Part of a small language model's weights.
Training: a variant of Muon for these matrices, 206M tokens, 6296 steps.
Each number is 200 + 30 x the weight over its row's rms, rounded and kept within 0 to 999. Layers, rows and columns count from 0. The size before them is the row's rms in percent of the matrix's.

# layer 7 MLP down, 192x768, rms 0.0738, rows 0-108, columns 512-575
100,222,219,223,178,238,203,142,174,225,253,171,180,203,178,197,217,233,154,173,197,205,243,198,178,226,182,163,142,218,208,217,229,182,141,205,228,157,206,174,191,208,211,218,164,248,176,139,246,213,192,158,213,209,166,211,181,216,198,168,207,199,224,197,211
101,171,186,172,207,160,147,197,196,169,201,267,189,196,181,208,221,203,155,258,218,217,194,205,210,237,226,152,194,223,175,196,223,235,138,171,184,186,165,269,186,208,193,138,238,193,231,224,219,238,181,158,219,190,244,157,216,222,168,182,194,201,207,193,205
098,220,190,208,222,183,248,247,147,264,203,172,180,187,201,229,134,219,207,211,246,179,191,205,186,176,160,210,217,245,148,199,196,192,242,215,224,196,231,230,201,175,207,198,213,182,215,254,201,215,165,181,227,212,204,185,147,219,156,180,202,156,190,177,177
099,201,200,163,180,242,191,206,137,230,247,181,217,221,221,198,179,182,226,189,194,195,180,214,168,194,170,237,199,201,163,182,238,253,222,199,221,191,201,196,148,246,160,159,200,257,155,239,185,241,111,162,228,189,155,207,152,175,167,210,167,209,156,238,178
099,173,211,148,214,174,190,212,262,220,230,203,212,202,128,234,189,203,164,224,215,247,203,155,167,252,207,229,155,187,233,156,250,229,239,236,175,233,210,185,185,197,219,250,220,202,204,219,272,256,188,213,251,215,205,198,190,155,247,162,221,167,181,266,236
098,191,209,201,192,187,208,176,239,209,196,194,161,223,179,221,198,241,191,215,165,217,205,212,192,209,220,240,196,232,190,229,213,173,180,193,216,158,207,123,168,213,203,207,230,196,203,240,180,179,214,125,134,217,145,187,184,151,214,263,224,174,147,203,225
099,160,195,193,204,168,276,197,178,213,187,182,195,308,155,177,236,213,164,207,155,187,235,170,224,214,172,202,213,214,210,269,216,158,166,196,207,242,169,244,202,193,226,185,218,244,265,239,233,198,196,205,203,194,237,263,162,188,209,235,180,206,198,262,182
098,159,200,168,244,211,198,220,251,199,200,197,153,224,213,198,236,242,211,203,216,228,158,188,181,167,158,223,157,207,182,205,151,212,175,194,145,120,199,216,197,192,100,173,249,232,179,154,207,196,191,200,209,229,191,163,197,223,152,196,221,210,138,191,214
099,259,198,201,203,213,207,215,172,221,169,182,204,172,156,185,253,152,211,169,203,212,208,226,175,186,221,187,197,220,176,198,188,169,217,209,194,199,204,176,171,215,214,219,234,180,219,181,173,172,202,227,220,199,172,200,196,177,130,187,224,224,134,201,180
099,232,220,205,226,262,188,203,178,211,222,225,198,206,182,248,223,169,212,190,165,135,163,210,172,204,186,192,218,157,221,203,229,194,229,238,232,220,225,231,213,222,233,237,191,151,174,245,199,166,157,206,182,193,200,274,223,152,233,213,219,221,199,214,224
103,189,171,184,198,163,217,180,189,156,211,160,190,269,177,213,213,160,184,167,172,223,192,208,216,240,176,254,164,199,215,288,169,263,229,196,204,253,168,212,205,190,249,166,177,191,199,254,255,260,220,208,205,185,213,234,236,161,200,166,221,205,226,161,241
099,287,189,233,219,159,192,209,175,208,160,257,209,193,208,246,217,208,205,145,244,177,215,191,230,173,213,215,173,196,214,207,235,208,233,193,236,211,198,224,200,189,196,185,146,192,181,175,165,146,164,218,178,185,196,212,218,212,187,184,176,219,178,232,205
101,213,193,217,183,223,166,172,157,167,195,172,176,267,261,243,140,249,169,231,179,189,204,213,189,180,197,232,203,231,232,176,184,197,201,252,221,187,179,214,200,223,235,149,206,188,215,190,148,199,210,177,135,217,194,162,193,212,173,204,193,194,191,207,192
099,185,164,179,186,285,182,177,189,184,210,194,176,223,209,181,220,118,179,175,123,219,165,185,205,223,217,265,181,220,190,226,233,179,202,223,217,155,221,211,227,233,228,237,238,85,154,224,210,207,213,191,152,217,197,187,232,190,189,261,185,144,232,220,230
100,259,187,162,227,137,199,170,180,237,186,164,204,208,192,211,244,127,179,243,186,223,168,245,144,224,232,144,150,220,171,236,245,209,207,221,224,183,211,185,161,201,172,186,218,168,171,216,231,201,207,186,137,149,246,193,159,152,208,190,242,163,165,228,195
100,148,205,229,181,204,183,137,220,250,201,198,196,132,220,205,187,226,196,212,227,219,180,155,220,170,205,196,200,233,193,210,144,239,206,188,194,179,222,194,204,248,194,185,125,186,232,222,200,150,190,229,150,159,250,117,166,179,178,265,224,211,180,193,197
101,207,217,199,230,153,205,228,200,176,202,177,151,228,220,245,172,153,184,200,201,187,182,196,174,132,228,272,223,238,145,249,216,151,228,190,219,199,213,227,213,276,183,215,209,212,197,170,196,183,166,176,199,224,236,174,217,225,152,197,187,222,205,163,208
099,191,213,226,207,224,177,211,180,159,253,225,229,185,202,164,178,204,180,213,237,139,189,187,221,192,180,176,235,233,179,171,213,203,218,199,210,194,185,216,233,166,162,163,209,180,137,226,173,210,172,165,217,233,260,217,173,189,227,202,138,185,197,261,224
099,189,221,182,178,213,174,228,218,204,205,210,196,203,184,198,206,206,213,220,212,205,232,231,191,183,156,187,229,190,144,162,290,181,235,207,179,194,218,180,190,196,190,200,169,184,193,228,160,206,167,195,229,191,229,176,175,189,190,200,203,167,211,212,229
108,190,193,155,193,201,218,222,173,212,221,207,151,194,200,249,160,207,180,246,244,223,214,179,153,184,248,216,249,181,174,161,220,240,186,189,220,259,195,250,198,188,199,242,195,235,159,185,178,229,200,199,201,199,263,227,221,235,208,178,250,134,137,256,178
099,180,200,135,206,199,169,168,264,231,217,166,188,196,230,198,231,238,224,166,244,210,239,227,243,200,234,180,187,215,202,236,180,197,194,236,177,242,214,192,155,207,201,206,183,137,196,218,220,150,195,193,191,200,141,170,185,236,189,233,195,222,195,215,232
096,196,187,238,176,195,191,200,225,204,182,179,227,220,183,195,179,181,219,179,207,187,161,228,205,194,176,238,227,219,232,177,164,188,168,236,187,198,229,252,229,183,206,175,230,255,215,149,166,177,248,200,250,216,161,209,198,233,223,250,142,197,180,220,214
102,240,166,195,205,170,182,134,130,212,195,205,184,182,209,227,202,122,183,204,151,189,207,269,186,179,214,212,201,198,136,232,215,240,170,187,196,193,226,159,160,184,233,138,167,254,196,230,211,201,237,244,176,200,140,168,195,193,189,185,182,240,210,182,212
099,154,188,143,179,196,201,195,219,210,200,226,202,242,173,227,169,166,191,188,187,238,177,210,236,212,214,243,212,177,166,246,209,220,179,190,213,243,211,150,176,108,208,174,218,254,239,169,208,154,205,169,159,199,177,190,202,213,251,173,226,218,242,202,195
101,183,209,216,211,220,180,171,238,204,173,213,230,180,192,136,232,193,222,182,199,231,204,217,202,209,167,199,206,258,227,248,183,217,169,209,201,199,181,200,138,202,252,198,219,156,153,187,166,206,190,240,151,217,185,186,218,164,205,189,201,248,189,202,205
100,249,247,206,169,255,178,222,203,205,200,197,183,196,145,194,191,187,143,238,227,168,271,244,176,210,178,216,199,187,188,236,199,167,226,184,160,243,177,218,217,206,182,238,132,241,219,179,211,200,203,192,212,230,197,223,193,216,225,202,233,150,214,148,174
101,180,231,151,180,221,199,204,187,181,155,217,228,225,172,174,240,218,192,197,211,243,187,226,201,241,250,209,181,206,188,234,135,199,223,233,166,184,172,228,154,161,182,248,187,164,208,208,197,151,196,190,140,265,180,217,231,200,217,250,208,171,183,183,268
102,211,204,153,200,191,191,213,183,203,202,180,293,199,215,177,203,219,197,165,256,179,224,256,239,222,203,187,186,244,203,170,205,215,194,223,202,198,216,225,213,194,185,213,214,174,169,156,133,185,185,206,134,175,195,256,191,174,200,170,210,207,223,214,243
100,231,182,251,193,168,172,210,172,222,206,179,225,224,199,205,186,98,249,204,168,191,205,166,202,166,221,186,239,168,163,256,235,176,234,227,223,138,149,192,227,200,192,149,249,234,175,146,239,192,210,222,180,233,145,199,246,250,216,208,195,220,158,166,200
101,210,227,161,194,262,209,169,172,158,209,236,129,192,214,222,203,279,220,166,226,177,209,210,220,212,201,161,183,168,193,193,171,199,164,206,168,144,193,199,256,218,161,236,172,203,151,165,197,185,153,142,206,179,220,198,224,223,185,270,203,197,220,195,226
098,196,216,249,194,225,241,213,175,200,237,184,166,210,211,177,195,209,211,187,212,154,237,215,191,236,292,203,182,169,212,162,177,206,127,211,208,273,208,190,188,180,198,206,213,215,192,197,189,180,178,207,181,181,217,225,225,272,206,234,185,156,177,162,260
101,219,186,230,254,218,219,200,160,196,234,242,203,220,167,161,227,235,190,139,241,213,242,221,217,204,178,174,183,194,234,164,205,198,187,219,221,188,217,216,192,170,185,187,172,180,165,217,229,218,228,291,206,250,210,293,236,165,223,199,212,210,231,212,192
099,185,199,238,270,159,190,239,165,189,179,219,195,216,215,193,149,225,180,242,211,211,226,213,188,227,197,228,202,176,201,177,204,231,236,214,198,189,219,146,228,218,193,150,227,216,260,260,194,198,178,200,212,210,194,218,186,188,234,219,222,137,206,213,260
105,184,234,216,239,174,197,213,222,204,178,205,222,260,239,183,226,187,180,154,215,246,179,258,148,205,220,292,180,216,260,183,201,162,204,227,200,171,281,180,196,241,176,185,185,196,219,211,179,161,131,199,182,196,225,214,128,175,179,215,175,218,220,177,205
099,231,151,230,194,108,174,255,224,195,206,192,268,207,217,185,173,219,155,221,201,186,194,162,213,209,204,203,199,231,195,228,219,199,197,208,196,207,228,183,182,219,205,133,174,195,232,192,201,222,200,243,168,162,199,197,197,146,213,151,194,168,154,189,214
098,229,203,216,176,199,261,181,241,218,153,234,259,239,202,209,187,152,198,145,171,244,169,198,226,173,206,228,205,187,248,175,200,179,237,207,205,228,247,187,167,160,177,200,179,196,201,201,200,245,145,207,236,243,185,175,223,196,220,215,215,227,142,249,237
100,199,226,149,228,209,194,217,267,227,131,247,209,194,191,197,182,180,213,210,204,182,178,167,223,211,180,147,202,221,202,205,217,214,200,252,219,212,226,198,200,195,165,180,186,214,253,236,162,160,188,181,183,221,225,144,198,231,200,223,269,211,192,192,189
103,188,234,200,254,163,198,191,211,203,221,216,189,206,141,167,146,219,229,162,147,185,191,231,195,199,209,146,214,224,193,245,165,217,211,188,185,223,227,117,192,254,229,158,203,256,213,262,184,224,123,144,191,142,214,201,171,245,217,181,182,234,182,186,216
098,221,222,186,170,236,222,194,213,206,200,213,185,174,228,183,257,190,234,132,198,251,220,147,178,227,232,212,231,209,177,198,231,172,165,204,197,223,201,215,181,216,235,193,212,238,168,203,220,193,169,141,205,218,205,169,241,214,191,189,198,161,181,191,220
100,182,225,247,217,187,176,185,260,205,186,221,153,191,234,182,225,234,190,178,196,169,172,219,189,182,253,187,230,194,234,160,227,162,205,196,188,196,218,211,215,214,228,201,220,185,148,160,208,218,159,212,161,215,181,217,206,193,217,203,212,204,220,203,213
099,138,203,170,223,195,208,197,135,201,185,181,217,190,193,252,263,202,224,155,198,241,200,194,221,170,202,255,168,188,131,189,204,202,184,227,206,262,194,192,158,216,190,138,211,265,175,188,208,177,165,175,189,202,199,193,182,250,183,214,185,162,212,244,209
103,168,206,210,193,185,189,197,199,197,194,187,213,144,203,232,180,207,257,195,212,170,148,216,213,221,145,245,198,179,156,198,172,227,192,176,195,173,248,199,203,216,188,233,242,217,218,127,164,229,172,245,213,193,160,229,209,206,219,195,224,184,233,179,242
102,222,172,191,251,198,223,166,170,252,100,187,180,222,184,205,178,174,218,243,191,211,143,234,161,161,208,193,190,180,108,194,135,205,246,200,158,191,194,232,190,195,169,224,229,206,210,229,220,231,232,170,211,191,169,243,151,215,235,182,181,209,192,238,185
102,182,168,221,192,224,215,229,217,225,237,258,227,148,213,166,167,150,201,162,180,233,272,174,232,249,214,222,192,237,174,213,219,251,168,251,222,197,228,258,246,216,233,219,205,204,203,181,229,170,172,140,206,162,195,158,210,165,210,214,185,219,174,179,201
098,226,209,192,192,190,165,151,186,177,202,227,202,194,225,209,166,153,210,209,198,215,164,208,226,219,206,177,199,223,180,145,235,222,201,220,227,259,233,245,218,121,218,158,209,213,181,203,131,177,238,160,216,226,179,184,200,197,211,200,259,214,207,220,152
100,226,197,172,205,142,239,184,196,165,252,184,198,151,210,209,242,198,222,186,223,194,238,226,204,180,189,245,216,196,162,234,191,195,172,231,158,193,193,176,179,204,130,172,246,184,211,214,193,175,226,214,165,168,188,150,223,214,169,215,201,221,216,175,218
102,140,226,185,210,169,192,229,177,199,283,184,196,227,190,165,210,150,173,174,195,162,264,227,251,209,166,230,202,233,223,192,182,245,213,214,220,174,220,120,134,152,188,207,207,151,172,137,215,178,167,226,176,162,191,181,183,206,224,223,175,178,210,187,149
099,160,190,251,233,208,200,226,158,192,154,173,229,168,184,201,170,154,215,186,185,200,238,186,186,202,196,216,181,222,224,235,209,213,245,208,185,198,239,251,228,230,222,238,140,174,199,177,175,176,190,188,231,173,260,169,168,158,143,202,205,155,173,197,139
098,196,225,244,231,231,144,145,162,208,222,221,181,241,204,230,196,213,188,183,178,196,183,209,180,172,221,203,170,210,213,200,227,207,215,233,238,178,201,208,208,209,190,163,216,173,201,218,247,161,182,189,176,250,225,172,193,183,187,201,181,222,214,178,254
101,214,166,210,157,173,181,196,244,179,152,212,208,187,168,183,232,217,199,193,168,205,180,198,233,218,196,190,199,226,185,176,173,243,237,215,231,253,154,176,170,160,204,172,164,208,191,174,237,237,246,186,217,248,198,157,192,225,266,192,209,205,215,216,205
096,195,187,204,130,239,188,207,228,196,205,197,200,197,174,203,193,209,185,189,158,235,194,192,251,182,204,195,202,202,185,221,210,246,224,211,206,213,234,198,184,191,182,195,187,202,242,207,210,203,209,175,270,212,153,153,166,193,152,195,170,199,209,192,236
100,150,221,182,192,242,236,192,209,204,239,186,198,182,163,191,156,203,205,224,212,168,187,204,180,234,153,169,187,176,215,157,184,224,225,157,195,213,236,189,202,192,169,180,174,158,173,256,178,215,206,194,180,186,245,222,217,131,153,171,221,197,173,191,202
101,251,232,222,215,171,229,167,254,189,173,204,167,177,166,167,214,186,166,208,204,180,189,225,155,187,238,203,200,163,214,198,152,195,129,173,241,175,175,207,195,173,138,210,202,228,244,181,213,157,180,211,210,176,193,119,205,173,160,178,241,168,190,213,191
099,211,216,217,223,164,222,182,195,217,199,159,141,198,198,172,187,198,190,214,217,194,219,201,204,218,219,199,209,232,107,202,206,179,187,209,236,183,167,181,237,218,201,217,174,200,255,120,181,217,141,215,237,158,225,151,177,188,188,187,161,182,200,216,219
098,207,158,182,252,254,133,209,183,182,218,194,205,144,140,200,157,250,184,162,194,165,202,177,158,196,207,240,219,213,205,190,247,227,211,210,179,207,254,238,235,189,186,207,186,205,205,222,171,211,245,161,191,231,208,166,150,228,292,241,159,180,217,159,217
098,192,199,170,171,164,218,169,260,225,209,211,236,225,193,220,189,216,223,137,128,207,207,184,169,163,228,165,169,170,214,174,192,201,239,197,194,207,197,157,222,241,213,161,172,236,200,253,173,202,170,223,182,237,211,171,197,193,205,163,205,196,218,224,213
100,121,184,215,237,224,199,244,211,220,212,245,202,208,242,205,163,212,205,203,208,191,199,220,206,230,193,192,202,230,215,212,237,217,153,142,172,225,222,187,213,199,264,199,196,212,203,195,256,177,199,270,196,211,202,211,199,194,164,239,199,273,243,169,158
101,216,224,228,187,237,198,200,240,211,190,223,255,217,238,157,165,244,170,247,115,253,223,167,206,264,251,187,176,181,179,226,161,194,194,207,184,176,223,236,156,229,212,202,157,165,236,186,185,217,217,186,172,207,174,189,218,178,232,183,235,174,215,196,160
103,214,209,186,187,244,212,195,213,157,205,219,188,178,203,215,142,155,217,220,173,286,200,230,204,209,233,231,211,223,200,194,169,212,188,241,162,162,223,176,238,170,175,192,207,215,203,192,175,229,210,196,178,151,187,119,205,223,261,179,170,231,245,180,158
097,195,213,227,198,208,130,228,138,226,180,167,144,228,209,194,211,242,215,195,187,181,212,222,203,238,222,182,198,179,248,249,195,236,153,148,194,190,235,162,180,184,175,212,197,256,229,147,210,185,169,186,250,199,228,152,186,165,224,188,179,249,221,150,170
101,224,189,196,159,193,182,176,217,196,215,213,188,173,140,188,160,209,193,205,193,182,160,173,223,294,168,233,221,223,208,188,222,199,248,224,216,178,158,155,241,198,222,194,217,200,182,187,210,204,178,161,202,185,200,204,212,159,204,171,192,205,213,243,233
100,185,205,222,178,216,146,244,191,225,222,179,189,212,167,207,191,211,173,172,206,151,261,181,221,143,183,200,219,160,198,206,214,176,158,199,128,206,156,187,220,193,179,202,130,209,185,194,230,152,204,206,183,245,244,197,218,198,148,241,239,190,174,183,168
098,202,152,228,230,171,216,197,162,145,204,131,142,253,182,265,228,237,158,261,232,207,197,148,212,200,163,214,192,211,117,212,223,175,234,193,239,142,247,201,219,195,199,173,208,169,231,204,174,181,212,242,171,225,249,258,240,170,187,181,230,173,187,231,150
103,156,175,238,185,217,139,193,187,228,187,186,157,182,134,230,239,217,224,174,222,226,192,179,182,172,201,215,255,156,192,147,217,191,157,238,190,178,182,225,211,226,192,238,212,166,169,204,201,187,224,147,268,184,207,213,157,187,161,184,192,170,234,200,215
104,196,200,175,179,145,207,253,211,223,202,234,249,189,172,246,185,151,212,153,183,249,194,225,216,183,205,195,162,197,271,270,216,170,252,188,252,208,213,254,206,218,177,240,233,169,144,178,171,198,190,245,186,209,208,195,213,197,232,156,224,211,174,195,218
101,189,200,220,172,163,189,190,214,268,159,166,198,227,233,234,200,210,240,252,148,194,221,249,224,209,261,128,199,199,201,171,198,210,204,189,144,168,210,182,237,233,115,201,196,189,236,157,223,216,169,172,241,188,198,207,214,174,225,196,187,215,220,227,215
102,181,237,163,168,179,232,238,220,201,217,200,168,232,163,194,232,228,179,184,186,203,184,163,238,192,235,212,203,233,188,190,157,155,194,198,165,157,207,252,202,165,149,149,216,203,204,229,207,140,224,215,171,162,202,221,246,219,172,224,162,252,169,174,211
099,188,217,222,180,229,186,197,216,195,179,209,216,185,196,159,198,207,164,177,180,195,158,228,134,255,203,185,164,226,170,248,216,199,220,273,227,182,189,178,193,226,239,200,205,217,217,221,153,216,150,218,158,295,203,199,205,210,164,233,192,178,204,176,220
097,208,187,227,206,221,204,241,201,142,246,153,190,201,168,215,205,192,166,192,238,206,187,174,155,169,185,210,220,245,230,210,174,211,196,169,153,227,154,208,174,184,243,219,247,168,185,191,167,200,229,167,161,217,203,236,180,215,193,166,155,236,202,228,241
102,185,218,198,194,159,233,209,219,220,213,152,196,194,254,187,192,209,187,223,238,169,199,186,201,215,184,175,229,175,182,190,157,185,239,262,259,244,199,243,179,120,163,197,193,200,197,164,148,201,170,169,168,236,205,179,209,183,179,206,182,209,180,184,183
100,213,211,252,170,182,182,233,130,229,228,172,169,201,199,224,227,191,198,181,193,179,176,214,157,183,184,200,229,173,291,234,183,219,202,196,198,247,247,206,197,195,195,166,207,217,209,172,194,186,185,209,203,151,208,240,172,190,222,173,179,216,258,221,236
098,162,178,204,195,164,230,202,212,186,199,260,224,197,197,214,201,264,234,203,215,262,221,187,161,224,133,175,140,209,204,203,181,171,161,163,147,172,170,201,199,208,155,230,242,208,239,225,162,205,196,159,224,179,160,166,192,231,211,210,230,209,207,166,263
097,165,176,255,195,194,231,195,188,190,195,245,190,226,195,162,168,143,181,172,231,168,190,201,224,212,219,148,196,222,190,195,184,180,198,200,193,176,167,172,211,200,179,185,206,230,219,230,208,166,239,191,212,141,196,158,265,229,193,177,209,204,232,146,171
099,212,222,166,243,196,164,199,185,161,166,214,204,220,148,211,176,242,255,196,157,221,232,148,164,186,201,190,218,189,257,193,211,221,174,172,204,203,261,235,151,173,163,236,179,157,207,209,174,193,213,202,186,198,190,229,199,223,219,207,181,245,177,227,200
097,216,181,167,230,216,172,188,174,203,182,194,171,214,228,221,160,169,205,241,197,205,185,191,208,228,118,189,211,170,86,200,217,243,148,233,244,202,206,177,216,224,164,222,239,159,209,204,193,153,209,192,191,185,117,191,160,203,252,121,209,158,228,187,194
099,199,232,233,240,174,217,188,245,204,184,141,182,199,204,162,196,271,234,197,215,206,204,206,184,218,242,181,196,201,187,188,146,222,178,196,188,225,253,189,166,160,224,194,216,227,235,190,197,171,187,207,209,239,197,172,214,124,174,236,183,218,183,184,194
101,298,144,179,193,177,240,245,227,170,184,208,188,222,197,193,259,233,163,210,180,155,166,197,197,232,178,141,132,167,188,202,164,210,138,196,182,177,136,197,131,239,193,237,155,177,216,245,199,206,211,157,256,169,191,145,242,201,208,178,171,220,220,203,218
100,189,170,244,220,141,189,178,207,243,182,205,162,171,138,129,224,153,208,178,212,171,184,203,184,190,206,225,180,222,194,209,216,203,145,175,237,189,178,161,241,204,233,212,258,206,216,218,176,190,203,211,220,184,204,248,217,226,188,201,145,222,250,172,220
098,188,198,205,160,177,257,230,214,176,213,217,198,249,215,190,150,194,220,190,190,212,229,167,246,163,227,257,183,188,223,213,188,280,250,160,202,228,224,227,109,207,232,190,184,237,204,172,194,169,165,194,213,174,213,210,167,208,212,158,199,155,224,226,197
101,209,213,200,168,220,196,196,221,198,249,194,185,242,210,214,147,190,176,225,192,233,225,198,172,177,199,190,228,212,224,140,213,190,213,196,186,194,197,274,159,213,205,223,218,229,196,171,189,231,183,169,149,207,155,241,197,185,205,189,178,221,191,247,178
098,232,212,174,264,160,193,239,174,249,187,177,264,253,250,176,182,236,208,207,169,224,200,215,215,192,254,223,195,209,203,175,187,220,212,191,179,230,212,188,253,273,227,151,178,199,189,166,206,183,215,183,206,236,162,168,221,217,198,207,215,231,219,141,206
101,186,129,226,156,165,246,218,169,211,201,119,216,272,219,180,170,207,227,191,217,240,155,224,268,173,216,253,208,220,220,180,229,208,201,211,200,232,213,169,188,185,166,183,150,223,168,230,220,180,188,177,226,227,213,135,209,213,232,234,221,176,183,165,211
099,189,196,278,201,159,241,209,162,223,180,180,212,235,128,235,172,170,210,151,210,220,197,216,250,223,231,175,202,249,225,203,211,174,196,130,212,219,170,197,213,269,127,196,208,219,211,181,192,256,178,184,212,273,140,205,222,201,226,185,174,205,254,178,235
100,260,163,197,207,194,182,180,171,174,209,168,204,235,191,224,241,177,219,188,229,233,220,195,228,205,194,186,212,260,199,175,180,196,220,217,234,206,264,206,164,192,192,138,213,193,177,223,199,209,264,211,146,182,181,214,209,196,210,218,250,211,230,240,204
103,202,214,199,154,215,188,229,189,140,218,154,184,217,202,170,211,230,199,233,255,174,226,239,182,217,205,208,163,213,221,172,193,217,221,214,234,221,216,201,234,141,189,169,219,241,239,194,173,172,156,232,246,177,188,238,223,204,209,202,182,194,104,219,186
101,225,201,255,176,190,191,201,240,184,212,157,207,169,148,172,224,175,229,222,190,191,171,231,200,206,123,169,235,227,206,183,262,237,193,216,196,222,204,232,219,222,158,173,218,195,213,220,172,201,144,184,225,229,178,238,211,191,205,194,186,161,158,183,233
102,217,170,195,226,174,249,231,203,192,195,228,225,220,183,126,276,210,186,176,194,164,179,236,192,204,164,237,211,193,224,211,211,182,242,202,206,240,197,194,185,217,195,174,164,220,204,193,151,223,180,187,189,207,190,179,216,194,194,183,216,144,216,236,171
102,219,263,230,174,165,181,248,193,167,181,205,210,208,219,171,176,222,187,161,173,148,211,254,160,255,181,220,196,201,181,205,212,181,200,199,147,152,171,248,205,250,206,194,244,228,160,186,184,206,173,229,172,161,194,167,211,194,202,193,193,242,191,239,178
100,159,212,227,188,196,190,226,160,142,163,179,213,236,172,270,154,200,213,225,139,225,270,221,197,198,206,202,207,177,200,194,182,188,179,187,227,229,219,214,213,203,203,246,153,207,176,159,208,185,211,181,176,176,230,126,120,219,170,193,220,160,246,209,149
101,221,159,242,233,212,151,221,193,185,226,231,175,196,203,224,166,183,209,197,229,189,201,196,156,203,138,158,237,211,233,208,208,230,239,202,213,145,189,214,199,200,196,159,217,187,181,189,166,173,244,268,257,223,222,208,206,209,154,225,210,196,183,223,180
099,186,195,215,266,229,194,163,224,208,173,210,184,174,240,166,220,253,166,241,206,251,239,194,217,237,133,228,226,149,206,207,221,199,170,223,203,180,221,235,225,175,191,205,185,156,195,160,173,235,208,206,220,210,215,199,153,150,149,169,205,224,232,219,248
100,220,162,205,187,223,203,196,217,203,209,213,249,210,201,195,224,185,211,222,175,178,220,198,240,224,254,202,198,203,172,225,214,153,188,228,214,141,193,220,174,180,211,226,224,141,229,220,198,224,231,219,174,189,261,194,196,183,227,229,216,220,200,206,228
098,217,218,184,177,208,218,224,213,221,231,282,189,236,195,179,203,243,171,250,155,191,264,260,201,229,200,196,198,240,166,206,187,185,164,229,167,286,194,157,197,226,224,179,215,194,195,193,200,243,214,163,235,166,185,242,155,208,204,193,222,164,192,241,190
099,171,209,183,196,199,203,228,209,177,206,227,191,254,184,208,222,184,190,199,235,163,187,162,198,226,128,203,182,200,194,211,184,207,140,184,211,165,152,220,236,154,214,175,182,230,166,198,254,107,185,210,208,253,243,164,189,197,186,187,227,181,187,165,187
102,160,201,197,206,209,251,223,246,219,186,123,218,176,210,248,224,197,249,205,234,194,180,202,227,160,158,215,189,173,212,149,205,201,147,200,169,218,219,194,174,201,203,163,167,219,150,209,227,186,224,223,180,187,201,238,184,230,203,187,139,249,214,171,205
099,220,262,147,190,235,212,209,219,241,245,179,193,159,224,225,202,174,247,233,203,210,182,208,162,196,229,195,164,210,223,128,156,205,208,190,219,183,203,194,216,218,226,201,250,226,152,168,199,187,202,219,151,215,235,200,164,170,181,168,163,231,205,212,182
099,180,238,184,169,184,185,205,262,236,180,183,214,230,222,216,202,198,192,210,178,239,212,227,194,190,250,209,172,147,214,223,195,229,232,200,166,175,201,206,225,166,190,218,192,125,200,240,196,191,203,174,226,192,155,228,236,201,217,165,227,284,185,215,188
098,208,185,195,236,184,227,182,199,232,195,170,181,155,201,169,154,200,222,179,192,241,174,240,174,196,153,234,191,184,199,165,184,234,191,193,189,196,197,143,207,210,181,216,175,156,240,228,184,206,181,224,253,163,238,127,140,185,234,171,198,220,215,162,196
101,173,190,216,165,164,197,213,241,174,219,141,242,178,150,205,183,180,195,225,216,222,179,245,195,121,164,181,162,192,224,217,217,231,213,216,188,193,151,155,205,228,189,194,171,217,214,219,186,240,217,240,220,170,233,191,194,223,196,192,153,237,210,189,185
099,166,182,261,239,213,227,202,227,229,215,212,238,195,188,235,205,169,170,214,216,141,233,185,143,159,213,229,146,195,214,235,238,172,227,229,190,216,150,166,175,170,176,180,222,228,194,195,192,247,185,133,267,197,232,234,201,173,175,184,139,233,235,215,203
101,159,203,187,215,187,209,171,193,211,213,204,213,178,216,178,142,141,187,143,243,141,182,200,195,209,210,212,191,232,214,222,219,188,219,201,230,212,147,202,162,159,210,205,194,177,169,195,203,162,193,205,167,177,238,168,290,206,157,152,224,150,195,193,181
099,200,176,176,211,236,228,189,207,218,208,216,222,244,193,219,208,197,150,160,183,207,197,243,157,221,201,185,212,197,215,183,217,167,220,176,205,197,226,140,161,239,171,218,198,202,234,171,193,171,186,158,169,241,187,204,281,237,230,243,250,203,195,204,210
100,202,236,178,230,191,227,208,197,166,196,185,210,250,135,194,137,256,189,238,206,242,214,151,213,190,189,180,237,185,148,231,199,140,168,204,204,261,207,207,214,197,148,214,181,194,230,196,240,216,282,233,219,227,224,116,174,198,134,146,184,187,157,172,193
097,193,186,211,245,171,178,243,206,213,133,193,241,225,131,264,195,211,168,263,218,190,209,235,216,246,183,172,170,205,159,225,236,217,208,202,253,184,234,170,177,202,210,212,196,188,178,213,193,199,227,200,142,197,206,185,204,166,202,208,151,177,197,297,183
102,211,188,200,206,201,222,219,249,184,213,187,188,232,145,242,213,157,212,195,230,234,227,207,186,173,145,232,193,210,238,254,186,226,243,169,151,178,237,149,211,182,209,184,280,262,215,247,196,185,198,208,215,212,194,220,173,213,185,145,193,238,197,211,128
100,167,168,165,224,177,228,201,226,203,155,180,223,210,164,219,227,193,180,144,240,181,221,184,160,182,273,199,196,199,210,211,154,145,181,185,170,210,149,185,183,225,212,190,213,240,165,172,178,216,216,193,171,262,156,160,178,176,205,217,213,224,212,213,154
101,183,174,154,223,166,192,170,222,150,192,217,201,242,173,209,158,236,171,257,268,203,170,186,213,244,175,149,152,191,269,137,171,171,225,168,224,215,195,155,162,173,220,198,179,211,275,217,169,231,209,191,198,211,176,207,198,202,202,219,161,220,138,245,209
100,235,207,182,185,187,252,176,229,222,183,192,219,145,237,224,185,185,199,189,236,188,242,217,226,251,218,210,196,203,159,264,169,200,237,158,132,179,170,221,200,223,241,195,177,185,203,185,184,177,187,247,163,190,180,157,205,176,163,179,197,168,226,169,183
099,198,177,265,214,171,180,163,191,240,141,224,177,221,158,196,169,219,223,247,177,206,231,214,194,216,157,219,181,197,231,190,216,211,194,209,170,214,231,223,191,222,209,236,175,146,208,240,150,184,219,237,193,204,200,199,175,225,248,227,251,145,184,243,233